config = dict(
    num_hidden_layers=16,
    hidden_size=576,
    num_attention_heads=9,
    num_key_value_heads=9,
    head_dim=64,
    intermediate_size=1728,
    vocab_size=50257,
    hidden_act='quick_gelu',
    norm='rmsnorm',
    norm_place='pre',
    norm_eps=1e-06,
    positions='rope',
    rope_theta=10000.0,
    rope_fraction=1.0,
    qk_norm=False,
    attn_scale=0.125,
    bias='all',
    tie_word_embeddings=True,
    parallel_block=False,
    init='orth',
    init_std_qkv=0.0156,
    init_std_o=0.0,
    init_std_up=0.0156,
    init_std_down=0.0,
    optimizer='laprop',
    learning_rate=0.000352,
    lr_mult_qkv=0.7,
    lr_mult_o=1.15,
    beta1=0.95,
    beta2=0.95,
    lr_head=0.00363,
    max_grad_norm=1.0,
    warmup_steps=532,
    schedule='wsd',
    decay_fraction=0.667,
    decay_shape='linear',
    final_lr_fraction=0.05,
    batch_tokens=[65536, 131072, 196608],
    max_seq_len=1024,
    doc_mask=True,
    train_tokens=953900000,
    max_steps=8215,
    dataset='wikipedia_en',
)
Each number is 500 + 40 x the weight over its row's rms, rounded and kept within 0 to 999. Layers, rows and columns count from 0. Numbers have three digits each. The size before them is the row's rms in percent of the matrix's.

# down: layer 4 MLP down (transposed), 1728x576, rms 0.00697, rows 418-486, columns 384-479
# up: layer 4 MLP up, 1728x576, rms 0.013, rows 419-487, columns 384-479
down418 092:464473530547524561501554541536423517567460459465513510511470585499432524477490513554510484505464516559490561554470498500528556536428533469479425527519407504535508486475466506475438456514538487434558515479388420478555482560467537587443481523447563537482504511531608463506505458398574591454
up419 095:400524476539501465457427498433476467466574516534466521511521550459468523457457467488486533481493467459491556489543506486489453438515499461511508487540417535475483462408479490443503485524472500515480534466448505472620522487541510433510523586497486558488504491488517540524556444516482487459
down419 098:480464546575556549546553586531456519549486506462476507566558458465568414569447490481545480482518555538540507554462480486510551530468541474460489481506501505511516518530505504508515528438485489563482523505550526468507482503449471476483565558505474539556482464460520479507593509462488512513
up420 090:539493458489476493416527509507448442480517459507474501451536551457549510450522491449477555457487506566535469488556563548485488480452535518495519493457515529589460551457481440494476507528509523463526572516503524488541543434445518447525543521539467597458526501454464521437515519526560456515
down420 090:530506480568490432521588490564528522488444462434487509484546453578470502514482545496542427405521443507486541545477504426598481500499464569536503436462449522495526478472574494437518537496501479531504500506526453488506518536439487472435509466521490461480511479483475462535448521421458529531
up421 102:521439538522495466438394493471563523497470504529485448467498461475495511452503464463511487509496504545502497513458541407441530436505495446531514525498521498483502433501501584493510500493549483459500518425535533438501493512459379495537503503502497503486585518486505426625507448521493497493
down421 109:496529472437458444508525476419433499563521442516518485463450554458408544523573503551486485516446575463573553458535563485504430501476489514468500485536526529495446508405405500500431488473508505576478475459462538501454465577530515497511458435512483488589503451516527488459488496519501437572
up422 094:414507569462476521525497459448480503551505526497523491462521514546516459481575455484460472534481527568529471455525408610438475506521522445459462517442470524473479530535475511518584529507484524508505507501490458488497495450515460503437501477543414519514437552496488474535474508466500484514
down422 099:461498533584528537562484536578504464467552490475483585513428516537518462543490501520515499505498526467405459526525510529483497495431564465470459529559495499519527462533458564524474499493541493483540470434548503493490396515458552451440517480532558470422490541544523511419580523513468448515
up423 100:528492549420458438478509555543465529546532479505502576572472466555536416529422477479569475481487502463509474487509461500507453460538463489476464483521524516488490505560476455448524475520532516486499474447486470434522434435494522526507510562527546593443526500553496500492503501486512527511
down423 100:485478467519509492517521578532482517603523574472468541484441496553445481552499488460479459463527563520524493441478539504459437554485460473498524492458472509493494482506488434481489424529476490454414547584472469545512513522552496519535540505513481496462527536518459488524467577403484432464
up424 091:480566472507496547522475562497555542529521529556498464493483393571537541549527474525458517542454563533488574441472490554487501534566423482500411463464493515537461483506512537499521480513466495465479546524461506470496488518474457477475504479485408483451490518573449461540565465421509498512
down424 099:527502487482476530537513430394530506540419471549539480517521517443496496508534499489469515524566511543399419558472499511489450538530514474528527530487577533560492512535590544545473511536530504497497438474560511546458470464458478529578435510502478490470538505516478492519499515522512487519
up425 096:509379509523543454535533438560485497499462386456497539493572447452457483541402540467530548428544497475530542484487484494456536432456505581552499455552563522535572493504521468534469502546564489454541454499503479462430505500494518505505561504461532472549431509537499481516487449500429521562
down425 098:554521409547496460459534482539429442547556498575472434461551484522524585414532542510507418513498513544513517479497495471434475427508509535461554523511444430482531482513514418498515486501488558480544466487440450488558548428547459490451475489534483471555464513532431523505449507515494551543
up426 090:414555496494501506501526473456515476501505570475505538549569551487527507525412492398503495514496502514522536481548503504563597515476497416486537536559494608467545518447501463545495532460469462521526541456485488497448540415528534491542533541398472493497513485505471455510544507482465510462
down426 092:493433570471515585467489543506527497421466524520505497420442506443503464521413516582514571541454551489515467501482501405547527481448468497486465537532526486512422453559480519477572500485493572623466520463516504499554484521448448497513511477469389486488454519524399505451558431441558440488
up427 095:516479528461497493436470425501528505542496573517508455565503467402548510499483480492539504518485476493473380559514433536571514469482446509525473485461560471583495487488537489528429485506525429448526529558532488448504498451470504553431570486490520516531500466525489408520490461510441483541
down427 095:441390529495460503533643475538445590469486525473487512524508438469535393522538509570528496520451461562477507512506411454504533502475494575451479475555495482519516514447494485511474466535450449537486465459521522545540417471452472544493519534499468558494520423460507549432466488481511593495
up428 096:498551547432528527465440476482485489512531430542519465496525435456482383553532495504582455536469543485447501501518491487479491537473504588449482510458548522434474504477494491555553473487543457485532506539493463516435511566465521443529429462599503442491459471544462561538499449538494490543
down428 097:452603470500529480451523517469527462503526522435583444481479554551466499445490425543482461509504560464467439519506514508567463474443505474510525494534491502562592416512533507562524503488547485581460549523439520553507505506507545561519436501510484547474491419456476531484494475509501495481
up429 093:408525475404492507483538516514528539465511509354491518479472504520597544398486563504525478552477545462565521484511466524557442514497524455460510451502487481498465505474524563534562506507482494505559586528510487506449447525553514420519558481512516522541466565524534545494521518523505567497
down429 096:483516622497513462498466455515521542503544508493514554563578552367458539488571493514508542518490471476474521515527419429445492545532538511525465471538503535493516521516487460528465446459477527513478471523509446477546479458532480485467479427471551509554482511464547464464453500469515526469
up430 125:553508395450530485541547529454528511485439453523503528422463427452496497465527485486504439532514491483494525504516544575529551504478507532474537530531501433472449457513506461444537514465578494449541523510496520463515465430471508460405511527513520468543475465489488434485463528469457480493
down430 113:414518467445485465444531511467561498546552585521492437448552427535498532529506521454514501499538500566520467498475460534438493564474474501429567489508473525393533501512463484495443502390454467441563488567484497515465461416485453538446475452508542526506507526525479483532398498499550559537
up431 113:520499504483545477478419483545471496424549564524514534447536420481567546502540513454563511409543489498479521495464562533473576492513476531409431495537456500481452462528488524468523512477483497539451628524497475529546484513478455504483535515474463423503547518586437477470463487462465449537
down431 108:448494474513576508571542522509512505464509553509482549422498529468487529513533467534406470457601517487504508536514543467444478546499467484534493482550532532447556502417466494522490443525499492537503506509486580518491430525480490468456580441459524488437508492522511471536448515476465441499
up432 106:525531518520497491523470544711512529508428452479447452479527506493549488474457517553546526479507579523469497445468568465495439452520591529434495562501468489524572519506535537497535515434435426449540508477514522425514440496520544546443431452501564470506434487486522567456485470508503583488
down432 104:432491503523529448479501487445554540409556451536512489505557554457524525468523510451531519545499443505500485469519540474472449498500477498440508529477484496513466515533554521500479510468489485475472431422479568494514499451516546480561547532481541452531457480447540470512538531539459452472
up433 091:485505503505457540552417480471508514471478519501481476507481511512523568568488505443473495439539521412454545498563450535481465549492461462460463525491504451527534528554465479499500491502532485534501517425456539483511457506491510506521538503541553434485505497491487515548521513543449481553
down433 093:440501559520482478443497588499478454534474432576492590455499446486471496539508455495479541479532507509560491464490518444512421437473517499517484473522464494473500500479539546468490442564429483504388487483526426519451497488501509498464513512462489467576516501532554539600483571482534433489
up434 093:527440451507531443478482522474517496482522480519532499495530453471541515538478472521530562459472512470496507460540451527484543455494529510437452524495498561484556488516535501550421486530515423403535501484515492508472523422550466524473520453442419524510421547438576466523456482533506567488
down434 099:572480487382574496514468495538528575445488555443511518506508464499536463477412482459552529533504492497510483480496529429552477510434569486421485504517498473557464567458507507575521482481440478540565478421466497508508419504526575503476489539457481472501485541547543524465591554521514503429
up435 096:535501510485461522513488549527453580513552495482499511477476459506614546501477479505493519504515464531467475501533485558499536507502478484460515531442540505468454518466487507497470493471474545453523530539473452529485547475561527439513549486479530477511481493470482489449511496496507525594
down435 093:439461512498575521500483476475580595510503526538538559528541509485550539413464448468482528507476512540482457507538541512537460493451512512456465516483529537477507501424462477565494531473453538528540497502443515542526487433485501437453489415492478495475503498499497494466480483500644574475
up436 096:488487599483495486521480528560555490457452511520513519489487470541513460492567481527507482507455487499522531448559519540541508522520515392491468535446484447543451514532512565517427418461536398539509529533489536549460461494591499434469500431441515525489476480564495499539474589520492540461
down436 103:485502528437629406557486493537535575434578536524461550506480487493493543526492516469475518505488517462419468467592536503535495519419521533515489521511588518463461534445490555475478485483450514514515502507488531430536421463480559463438448505474546552465486466516592530466516507556543498476
up437 095:535476439524485512551468423475551467457393533442463496503496548476549495489496492506429486505449431505501496430459500451445560527505494510465435480497523548492477512493484531515457494494503520545453543532545505421501550501564454446468523539522485569508411521477453585611537407510540535515
down437 095:586540472502468455527527460549564505539434491516507509525507445556421468510532500561481478546504458426527583524444505434508505524420472572492554544525504452549513516489506451530503563431434515529525469611550532468514491476503462449514496522499456516548505475443524514480515497520392496540
up438 098:529450547503486515563419548484477525497490522520495529428536504441560518482514428473405515423587535523526449577509432477483505507464413453504508486503530435514521455499517442493490491519521585581461539494500537454418477473481522412471611538458555450479530456582514406503517472538560474535
down438 101:468534506474535467436483469499491499533470535495485483452538535474376496500532399531464496483494444467485532486501506417464473536495520554601503514532461630572570543395413434466463497470490497486536501503533524510479552441511481440402559467418503459499494529465547531541555490516491519488
up439 097:461471536569461529565517492405481521484585471426521507562480494536553511452477515570548544568469471512462624493531566486519448536520527483526540566497539549530529474454501501513472487483520474463500448544527466504483522548470461450470525524451482524446558519491474463497493532499495469540
down439 102:527415479488479489551436544516504499378495445407493592461527466505515471522530463473436555479458561524509530534570505517502538506509502490510481535478615444522485524529513535469521490503506464505505485517529531526530548495495511452405504524485515530459466490549445541499599549579508496468
up440 134:517539522532507578491522529423543476467486452420525489491533519535537518497515477517533510448491500562504489534499595582470541453493494478480470465585559447470463499526466392574477499553535525497481503473540552448496434470458543510541543482506511460564471462509501496542471491525444495559
down440 112:502495524481477535456548419573461375532551486525473465469504443512525564483599453561441518439530563486472547447474515476523541521458475489553419523515424486453492480424409496493501528504468459510430497552461504523519502457516467496540446548468531434577448445479542555487484454462546523425
up441 097:522494538490471458532528472524465507540531493535498490455522507500550488498467517544461468529470459436518532420504525459449459477475485578495497534567499498490565553459504456500534515512462490546509476481427500491501550502459472519488492487464485546532470480518413535510479517491562468458
down441 102:510498525519404535509459493529579507476505574547421580505481517537459445529495468546459501539437501535544496551521508521501520533550411508528511460497497457522558457504602475496476516529467447510423518506541493567531610527536411475509547457516569554486455536593441516560505526498466501513
up442 099:527511517436488470569497550523487514465522547508510519533436517476443469514497508511498505427494480473513465528571422506550496445489511495507447487487551487494457547538483443515462510523515512459483514542512472473479476575520476515486526509543528534512487498460510459605450490484527527566
down442 099:510471472487501479539485528558458480546497552537525530485553493478511517484523473435464510507493546489574531537491490491426530555504479549416525551521494487495535487495458457467452410549451512508491442552499600503484510450503523449455496534522547506481487454479440512573443528488472494551
up443 116:515563505431486536538529519525492526471445494511470518509499498574575469443448466547517476527487573523500466492525449452406429426501508544486478530495496438528514502489519499451497474466429528540522566519499499557459507540515526570485481454463510545444444531510472466525436512490500488489
down443 107:548511424472505578546497477489516513505503545538480515504463502554409543527447466496496580527476486459430489482509436532453501504548488444494515512578517550573511459555577494438492453578525433510518424525517516535513440512480487436516500563502540513476504497488483462519485556489460473518
up444 101:573482506537482537499539583452438500553477475510455498483512511538463530494464569486485542453516512451455528517476510529472498504532446478475479432491500467479504509493508531555511520519501497516519426581544496403472566455509493518445522526531499490567470560536494540559513539457487501572
down444 100:462476502431497505516514499463491547464486517524474465562483479444495578519440501516592525497449488576508476570457475560462531487509502411453508533435510458512471527520541431532433530466471520522529464478480432489423509543543477476562483522531486426589551464478490516534587424488530489542
up445 096:503541496505504488441602420512457500527489529493491538522426555559465552445446550461484482490494446526526406539465521487506431500478480467523547522514454381468433445520525524490490506473457506477514488439500520495471512509443461483427468466509497448491594519547498474534552501516447471593
down445 097:528492458514446562479464468509521450553567509499530423553505495498543496514509547516465605500502494542533494489508557519529512544503476495459486534490501444489517494531521483554492447485548464541440475614459472469499421549471440508523503526465452519505570485496550522527473528598536586459
up446 094:481401563504528493442493428514509538491520541476504455480456520485543479558432485452502495585463454478492519487416446471464579531478494509524494519503472470540480539558500506503480483475453475445489581478552516487526496486454488535486583449520475534459511532488471473506433486475458486547
down446 097:533421478461495490543545535516450536550549499517484529441517506548540585531533517510569454557486508513451535468549488486490497493456486583453444482545464463443543526452475461549489527520528456403485399491495469528460478472460474440502462491492533477426561490540471457486468483541509511459
up447 096:468484471495478509508521495441474457534587627484543605510531518513496432473520536432459512471495498535482537478521468551570502474444518487487475541510515478505480482464499505487518520512492489404486506432494414488569450468522456416531561461482453512624452542569510494486496467592500490476
down447 094:419502519587503491536489556519496445464528432496485568531508473523596448543505471499447451383514452518498484451488480437503515424423467506452461447502507548498493539424515513496505635517552465520445526474496413510517425550465475541470474542493550468526511530521584518508468468412504503517
up448 090:429529459489478484502478514558527457509532499502525581501464495441515505467493508449487514541521470501519552436484558521480540507510525495549489499484453577506504527439496439500502478509498476573529532538464494615504586581488514439517498454541489536466465445420591515379496480550508489488
down448 090:473525500527501465494498526493518548426493547435525541497498439538501569468548524527462513492539533507522459551537494527472402416456533498492503436558455475472538467491565500468598496468505442537551513580483488484460483488555532448415547468520521504433481489572502522519541513495468539486
up449 092:468497569493519502486459480469536534477541475565516487494547451529474450493576496467506505478514451535484561457501513539505531408469526494582488460464528418542495485611448582543477524539485480539523481566565521520538471460503442533458476539502542497469545552556495467514490451508422503492
down449 096:535461524438552500451562591470471561524504443588499471489418465537482529523525466526493552474493583497484524553506399557458482568524478485481478468496497558477536495480428487378425468537460519555483519516465495469531463514481501528513484469499533527508507490474534467555548439495512452551
up450 090:502499440482503525499485481571517510515502543485510500476497466476476435496481478497519505513566534522487539520590436537538491549471493403504505469502509477488447575547539510517571447462475478557499479498508404595489560573575439502510444510517494589577457471490418487560522493528496508516
down450 097:551572486450457432523535486499517561458499608529547504462456470461547543505477493517558498525608520471468543527529479451467494471500470542503492579548491511548555427470552545562468541531522502527539491476486479478495411453532531478614537545446513549465512522536509545519513488537455505516
up451 091:442484549546534485553544478472474501518541510496510499492390486524482469479585458526521536515543532510521504478512544551532432506514565525444497463483492539417517520422533492483519465479460493524495483471510481536511404508492521454524502492559474475459576564460475497478515446522489536488
down451 092:463483495521511487480421396498571487509541524484480539474564422437525571534472467446426462494539490468559554509527518460492427496510510496549546510553490458454477491416457523462611545526514565531478539551464513470484464451511479479514489489523522529466550468473514519491470480451518494443
up452 095:400402566583484471512455497425519431505535422417509513465541527538502492438516469451460562539566421409546514552568518543459497589549495544489492534482453509557545461445509425452483502476476527493552519490490489595548532538476437598505481501502519545519532532519473478452520506465591507545
down452 095:497486494545499575498462557564499447540456579416525525480483517532535487445497524550471555527503532496453481521429531437528575530473547483527515536509508490493465503444562512565508498434476462501468482561523502517527502586499468423486530534435519512440517494542487531466518486538537532426
up453 091:523548456494506522555547517487508512472442575524495493534514536481488514562576467495513520460572503470515495483416450509495526560483483498419433470449533465465429555522491631529511501497519466601543514530500512533473559536558522498432527460460475435486473553502526474506478456552481511526
down453 092:518515536508503400501499514487541544497525485462477529563507515520470576487461474518435529552511532483477549552517461507470464492521546493563521520500458521422558463504511454559504514478404516466474505563522488487479455460518527505468513507487510515472580498495543484475481508512519549578
up454 098:425484441517474499471573459509492472468510523537532441506541474520535513406502483503526620508492479500494499512474448522528512547522445551471508420524523502531600426522484472458504509515549526494475533527505540518487514522463517426551587546542509521529499542466516544463537470505483515426
down454 100:458535524458442525498528541505495498494439484453495510549429493578475415489538488427469506571517477473402500451453519520502528597489593470493466431475540573532464510480600513525488461539560476545507488488515481457485494484489503533508464466527510516498513532483495481460479509527516596445
up455 107:511425496511493510523487455504426502535618539530479453497558423555572506520488529487445576519504573495494559471464548497410524559496463508543491504505494578525577492558484489491531525532450478537438461538511509543504531494485391539469520474544531543496506463493510511445491542528510510446
down455 103:487498542504485498510474552523531514515519442376516517507454496569519477506525552478471474431484501481519522497439466463505545528484558455491531616484443448533457516474484499535547554524505473496459431470536441582474511524525546508474516479497556508413550578496467506565491571476536430491
up456 105:527526487548497508479474563418535426526546496442506526421552453477521610566433522517487465520575533517472484495510551517461441430514485573485492568492495544548442525468510429495507540511492456465506486462482464443493491522531516514509509483539565494498503506537534517413477499567482522518
down456 099:450491499525517562474571504561454489462492547486453555447606540517445531539514563537470469425490556545545530510483413530442517550475478531513533437548558447463434537479477486498557545527497407571538530529496539509618514438516445409446550497455495524541483546478521510481552488466486551482
up457 109:440501512471542477499440472497458463495476453587476525484509536531503496455506513515478546486518524443471516585420428517482490435472474465518499534515437423465537463572493481454583525459534510498496496417520494458604497512472469513502505469517475526454544500530503548529508509533551481554
down457 105:501463547538504467526481493475411459547564508444550543489454485535533477560499524476439487520455512500480529474526550499485487534490481511560527445491441558511489504545483512486462521492523472441489524463465439522494445533439527425506488524466484576531467542538553569546521508476445485448
up458 124:504549510479473533485470426471542480477527537568481383505502506469494463384478530564536527458492469529448592363509452508499586513502542518508499507452504515555509556462521482476567455511484488528507510484505403563582484419544463457510460521559521558521542432500419483471528447530476530442
down458 108:476439529430491432535581508541513504512538492424475508470477503474544524514547496532505445540566509518466484470489456478599486533479485614528528560548446457497431497447468571544508498523545531499521448482528501432507419451533445546539499462512554531446474442484546507473462464495474389520
up459 099:518605461477483571516472436551514450479543492483477568517514521519479514446529535479555489539510416576573483497517588543532452498551487431434518541505450501470550513452487516567507497549459538445458472430464519491536470485461528505503502478507431517473481462557495533460525555498548505512
down459 104:486497538489514524516511500510453510432513525412446570416480537480473516471413484576438469447432515537517487490575555498519466511560499549562475492514528503518506505537504539523579520476572472536517525476558525491575474531461503493524554504504525536500494514508466498465503472541539457423
up460 093:430469537512529448537520547450494417531483505502448518527468521569469530508554524378468547460505497458546479502468531551463571547505518521516525449523459462475509466535476465543497484481468438524568518421539460452549470475427461510502545456569501517462467478503460531464508482467444500571
down460 096:484495473440511448489490531508500565527528439526520483459478447503521534492479568556587500460512506493410456447472493531438524482463458524473538538494423492505416486570457470526495630530506549426445443514448459478530494553507522429537547581544539443471506537523477491476522461479432407512
up461 090:499490548492507504572479455451444504531458505526514535514514495513466547488525510478598489500551532447510545479427490541568475430481461473579537474501522577539491489506528493482467484516538511568464391496557525502462517469429533511434487503473475501574561551509436484528577522505454537522
down461 092:573537518526546474494505488500476456561406491533470516483544486545545519448557541495533518510473511565497479559496487486509482478542535518487522525471515490569513486523464533507530515551542460497494502493584496551512507447486473493454375433488467460536429515481449559484531558537573496501
up462 094:484565453469486564461510480484468464441593478391528440492471548461465451556466505442472557485504429524487471569511543568478511523473501574516510535489564533453474431460495536525489513479450485573485559529473499532508462484431455546540458492511482452515465467467591509602526524506487532576
down462 096:442455489502493520537499420497511446521466531479517533503563550529450508501549450481487547462464446475539501470507519522500581439540575445579471553591569509562496512541456497516455535460558503517494535511501541467460522542497487550499564575589438436520462519461458515420505507531397507452
up463 097:487466544474515476484510519439516537521532433530505434501529525495597498484533419469440483560520503525519482498544503587515583510480479569557490523518502540440499534589493457485534514499449484566538456549564470428489474474543495498544469540475524504544462548484419495492511501472526481542
down463 100:449536503437481511462470579558523461524517483492482524502543468485530517493568467466491493465544446464484503433433406453475532561457562518501491470544470547487579546433402498523485486534588531479516488498486490457550534502469495567451504520489508470507484500490495465465594566481499488503
up464 094:572554497515535483448502480467488510453508525509491453507479480456539517438508533472505449526520493432521408502535508558429479528500476538437511528458520499462534441529524525485467505449449509443492499546501461527551445489555539478462518464513550439497538545481579512432492477534504493494
down464 099:488464503517464534516486502465541516512525519414530504494545531522514304459534452474412519532490455485500481522495507450455483494528557443527500423503450506496473519513461416479423521419502423484466535502531544432525479472459488491579484438523508540540522444492500512512551509529484511381
up465 099:531551533485531505500438480587542537453450556493482522526454492508490550501508492519456507496429528453497427544447508497421547464487514582485491520544472512466455500518479493542451498469505530471503565482432482513579521552507543479528501541476460490440474502460488492521482437529471503524
down465 102:477473482470552556547601465460534493448490445515510451530558443444494488507494491569470512524495524480549496526517509537450440472528491437517518429528497504480528526531484498504508465505483529566530508474466509493461470501479550493479470539517556558505408456411561470481509483448483540441
up466 093:531482560511462497511409438554482458470553426501484465508506497528460535543525494439541486498506556445500508532408513596510523553465446623508492543503606469460521502455483471467537504459517509545480513458516477492459473467461502573441494476531504481441465427517506544480513487550560442467
down466 099:495524492599557580512591527483479439522497484432523534533534511484541493446471497469476522486480504534504449452522562483540429441553509470475501539498482589486511495474448507506562545484455498533476502483491457590465570541503503554459458536512499516561493436469506525536532557424458476516
up467 098:503586534440513515489442507540472503523574526495475557472498462479506464526498500549459462591508448487573565460492434507509504478510552525505505515469577527482480486538509449496524493495515419496478469523490493486509527602486541518444538497529517531492538518508494471483416483473492469504
down467 104:497489460551541562488536487530457513434476567527406571511487551509448460530551505510466486509573510468463472592544473586438490508514443485533488406462477556496477481539499438485441452523473520569467540541502534469524497429542495519501495489506568554453501467504459448512472478533475494462
up468 092:451471503544486523511510457591459437434518472530502534523549559438524514524536450541525493473506417456446506455490417453479539459473524517536505509469523529481489522481482480523505509570526439542422565484434508516452556492517484519497503533496451498464563502514525515421521477422405513414
down468 095:483484501513547518448594534578487398480522564499492535517476556518528495544515511544532490501505515484547539489555540447487399500497557536494434416527512499518443512435558446497532457505441588554486515453515399513531496535585558543495443535473508485543478477518532496489404543505491474524
up469 100:516513478570472510434503493494496501538557472490520492422549465593536488527485549552493452533463574437505519478539492555510524492421523487414518551410530481538454464457500477438487504492477492544501467494536502472513597574494527462518484476560557473518438549452547614432442541491530440596
down469 104:449558542506543549492456492444522563473571494506469510525536461557482559478460490437472444449509513490429513518515514518498475455490530446521465531495506535462457537531447489542451505440455502476455517494460477517518533515494487493532521507506487479545462495450484553499475489511545528512
up470 091:559422426475461518584428571523521511472497522513507510464545489554453579611562499509435495439485488503422408544451512485468439542547532530468492525488521485512461495454522486435416453461532468491467530485517559420511573542513512512506434406552481505558553467565494548526469523535517495523
down470 096:441510485529556488482522454422477535507417500537516505505525515455447551482479472472503527418431489456496471494515531491551450491471482512568522444427616512460496591463581497492527522503491532541556512499501527490530537456497504499503505489448502506513469480487449519558448508527487516504
up471 122:504438495438497531464490495481498524532481492511512467488549508483416460458495526463518541461487600444506483478578435595491560558482550438563534502505488490621433443499516514511515479514496539490479487410483439420493540437436475508477539518517484542464501567470475553532490425512504524486
down471 113:497508564474524467572549537503494478528437531613500570506515482489532435469486490534536456572526448469544549486506486459438430473449581438461432532516486540459418535458546478616481541451434590502462539514532463415489484515558541496501461460463544428558477524470497448427518473492470535489
up472 103:471566475463500486537459547475467483509541490407513411539559552569502398521561463512550473538484434542512462510552550480428483588522506494498499527558504402506517499507521533515482513499493538531488502513410515484527463486482545509513533521546537519433541484496467524492487426457519482496
down472 105:508519464527552508515527491495501520488492574437529537467522514527491462470509491524435497505536526569470542468476590489498463544507536460581518529499593455505431511510458549518462445467530457475487531500554531413556577528494506453465529517518542504453485483506421506500543450524577391446
up473 093:496504551400509489436462538498498514510541453526481532488479413486491555559446476457438459573533459456496402549535498511549514473488485474500436525497441510453504531503516475537518464489435554536471515463481507478586465453467480559502485532582572513444480501465490453464574536502483446483
down473 096:468453561459539526515515521545516535498515478514432452493457542475468499506426525551546460499463500569574450465564466461500506453513488553459501527557572527516445522477417432476488508513551532436512582510497471541541491474511512513583522541521495532455511495489455503455482453451586593456
up474 097:492549461438496519497474557545459449504513467404483505455549647484536495466486487547488409511517491540512463456505562562487502514447556558473479468523516533521482497492486458418517472486514475461522511408473474421462427486511479488517567461532476546501484479420554564452505523533393552464
down474 100:461467515528579569532552534508542543489431528483425525512523455531527534471483517463488451542438464546551426476534514509537454482486488482449424499447477473510497540516479485419567582458511554494530493505502516504572507474472564443471544531503571503515478454487561421449507454486434504438
up475 092:523483513474470534431498483517527497468444452556527455509495467485472467509500506587523482500533493491515464473531533540501574518523492522547566462505498479467489466526509419444464471522531512555465594459549613516441479514458509518471525397493500562466484494527557482498529448503494528534
down475 097:520477464497462485479507455440557468489509480472488454512475544523382545490480500475460438491582477512428475539461529438530507512464492548504508476478470510542490538417469506481481438435495511518554524521495480482547525474506487519491528516425520515452481521528451516452451478499418466532
up476 095:491491587475528486523442525551520539465555482498482511520473504526507547544595496504462573505484514496474495455502496499510476520529510472368454557504488498503563460616519570531530487497529450458505541434454494585477501480559559511511562491499464518511525534481551458503485502484460552560
down476 094:494443562463553468491469515488523478511481453515501556484454551429540417510512467462478455553488478469545430541493500497507503531482523478483502511465448488493498493538510491520575495520559554392503522446515551513519479459514579475457523451438537504496523527540549516442518552452557491531
up477 103:508537508534509478546503544505487532486456491559498490537487554545519495495476472574545546503407469491527455428518513512474539493520456445505536489494539480454461530452563506500544515524402546552562538557605487530465477499553537494530503499577526590472437599486514481543563472461483474538
down477 098:486490509517448516483502497483495499530483505431507465465450523427523561499473504506487481489435536468455593527423468492512476593530481500550502519461465531571509470487422500462462487462505464442513501515485499534569589483512559537571467491511489512484536467515452526487505519536504498538
up478 106:481477453493540518434483513523413455474522450571477510509453474575493484501442514431520529423485502495445495577483518452462478502514482535494492468526527513429526406523467515408433483566540533466440506472575499456500466433520478433503589482498546470501513456499576488500508511541478529502
down478 108:442474507469530484469521470407487526591486410512504538507507519487560501408452521422554477431537464482529432517533513503463489459477510520457530564449489422452503508567474473544463526522562511488535507523528465545436502473555523425507524439554499462493523479509471485541496513502469548572
up479 094:499495528519527476519435496561510487475520478480504520510509450431455551583525510507491526519526474466470598470551533505587516505512507513489467427482470532442550516435506553547513500561473500493553471486503490437554509605555468499540481411418472470505569503507482485449524568502513504515
down479 102:457465529445478447526425472436466543438506495513480508405481486481510508494442447450523475489535554478554473552556461509483502495543459504506467490526521410451581472523538545479545497532529514525469528498472508491503505494473499490515467490449543483509541460492467562517561485559521468539
up480 093:531582579474471552481544521504498483423498468530517481533536504548549499526584457387478501549513475503508511499410455500457606509470535477512494561465554531502518537591530493552471490531506493533462493550479490486567430503446429538526494518470502450450503580511544501507480498496446427492
down480 098:513459447472535517590581476534436419391487485505531563489568521500553511468529512441404480512516506507451486473513481547491437468457533550452419511485472533482546517535444557575495529511530475468493440464510537578452546520414521510472468447535492532484519479474517460461476468508520471455
up481 092:509495472482458502550534488429507532525466603550498501499561557542509457412516458512551487535463446495531464538512466525538509491456478486481514507495458568463538516467523541464569556498569505552530513505475601458430548488548502511538473496446541472557494467526463538558549514478501490489
down481 100:545509540496477454540458480500527514532575451483489498524399547520380513446466502469560607518495555449482564451452468541508468448518511518522506430478619478494575505476523536517492468480501495506469458474469494459501503460457509502496449444588448494509452488454413545467485538486507528486
up482 098:509513431465491496485470572547509493485478438525477443510463431529453447529488515430546449507532557527471393474429482520575470481481533525475502529491502480563482517531515505497496482457471486560497479501517562552598455504409486483496388470558511496502444402497519550489530504399533452419
down482 102:474485499523536501437544542459458474519480522473501513552472508517512563547505492384577576443563482520501514490477517514523483523597506459539436444539515475513484521485486520438500528503526519512450559436494476495475515495525470507526506483539513460477516542505469476537487533507513434514
up483 092:451444467506506509490542406574511544507489535583519521529497516549498555519510519463492470498529416474545478473483472526547468546515466505555508500515464542519521480466531468464572515496499515453478512489445528429509509530465554522470524470500538514518519562507540501524483488493529507487
down483 097:497526518576438544485554557532506511422486516519467478471461527514459412561510506489489485503534507579482575497417560528434461523446512478518522458501517570521494449462573518451532448554421583508488461500550461476525477507586478556547511533488525506513485517459499461505479571521445559441
up484 092:437448484513473549542513506484505493496485527479485528508563516504530448527523498545506511475457418546616502511549547639556530461520549434498527521448509534489514545490480519519545518520552531455523505493496490513526527552522530430540491500427482499494532481458507519455536533524529489504
down484 091:464518549508546501549434477561497537542489564440453493490449516432495454424440476490500495519497560482474452504512583491508526447470494495404595513474572445437502534517575514407460484468479436492513526543487450450525580447548489513481434464515511543502461518487507485546461542474505519422
up485 096:540519528382528469495546498552491477469483499473519516438510485493502537546450501535486454490450612515542519528452386431463471469526507463541538541476530470578469482460502514519545468522477507521531472475459494450431478528539529468493483509448455514527433527544532581448500455538477558512
down485 102:494570402517494557524555545508442373505480517529536515464519517500528465501552548524528519552507534520452521417432522511512435502561508534448514458445431496457520457504479469533473491565489436379492548525530470468510562460457513549423480467454446493516508513546595517428425491552571531503
up486 115:495468414485479514472424536493497445507551444488493523476526493433477556480480529479361471501524491533494378511481614562533454546548431492445514537516458515568478473541488408432466469560498546509503511478497525461555478458468542471533578519551454491565517472494464527426519519486575451425
down486 112:484520496526441475464469491501472533509444522521509556440502488533547504501497495493476482421572416518501531468393525456534489487449498565502506471489522553444529559432477509511569469480526536533526497523548436479458464499455529510422571511427483468533527477494467518414450450497467552462
up487 106:506520544531545450545452550537518495483513509474519443500605495572502477513546464479467518505519501460521547476521461517424474513479504452417528525477504465567395462490489441538509469476482513507446494528499437548567542569441509497527446539550546481484532542493515541494502516516491528472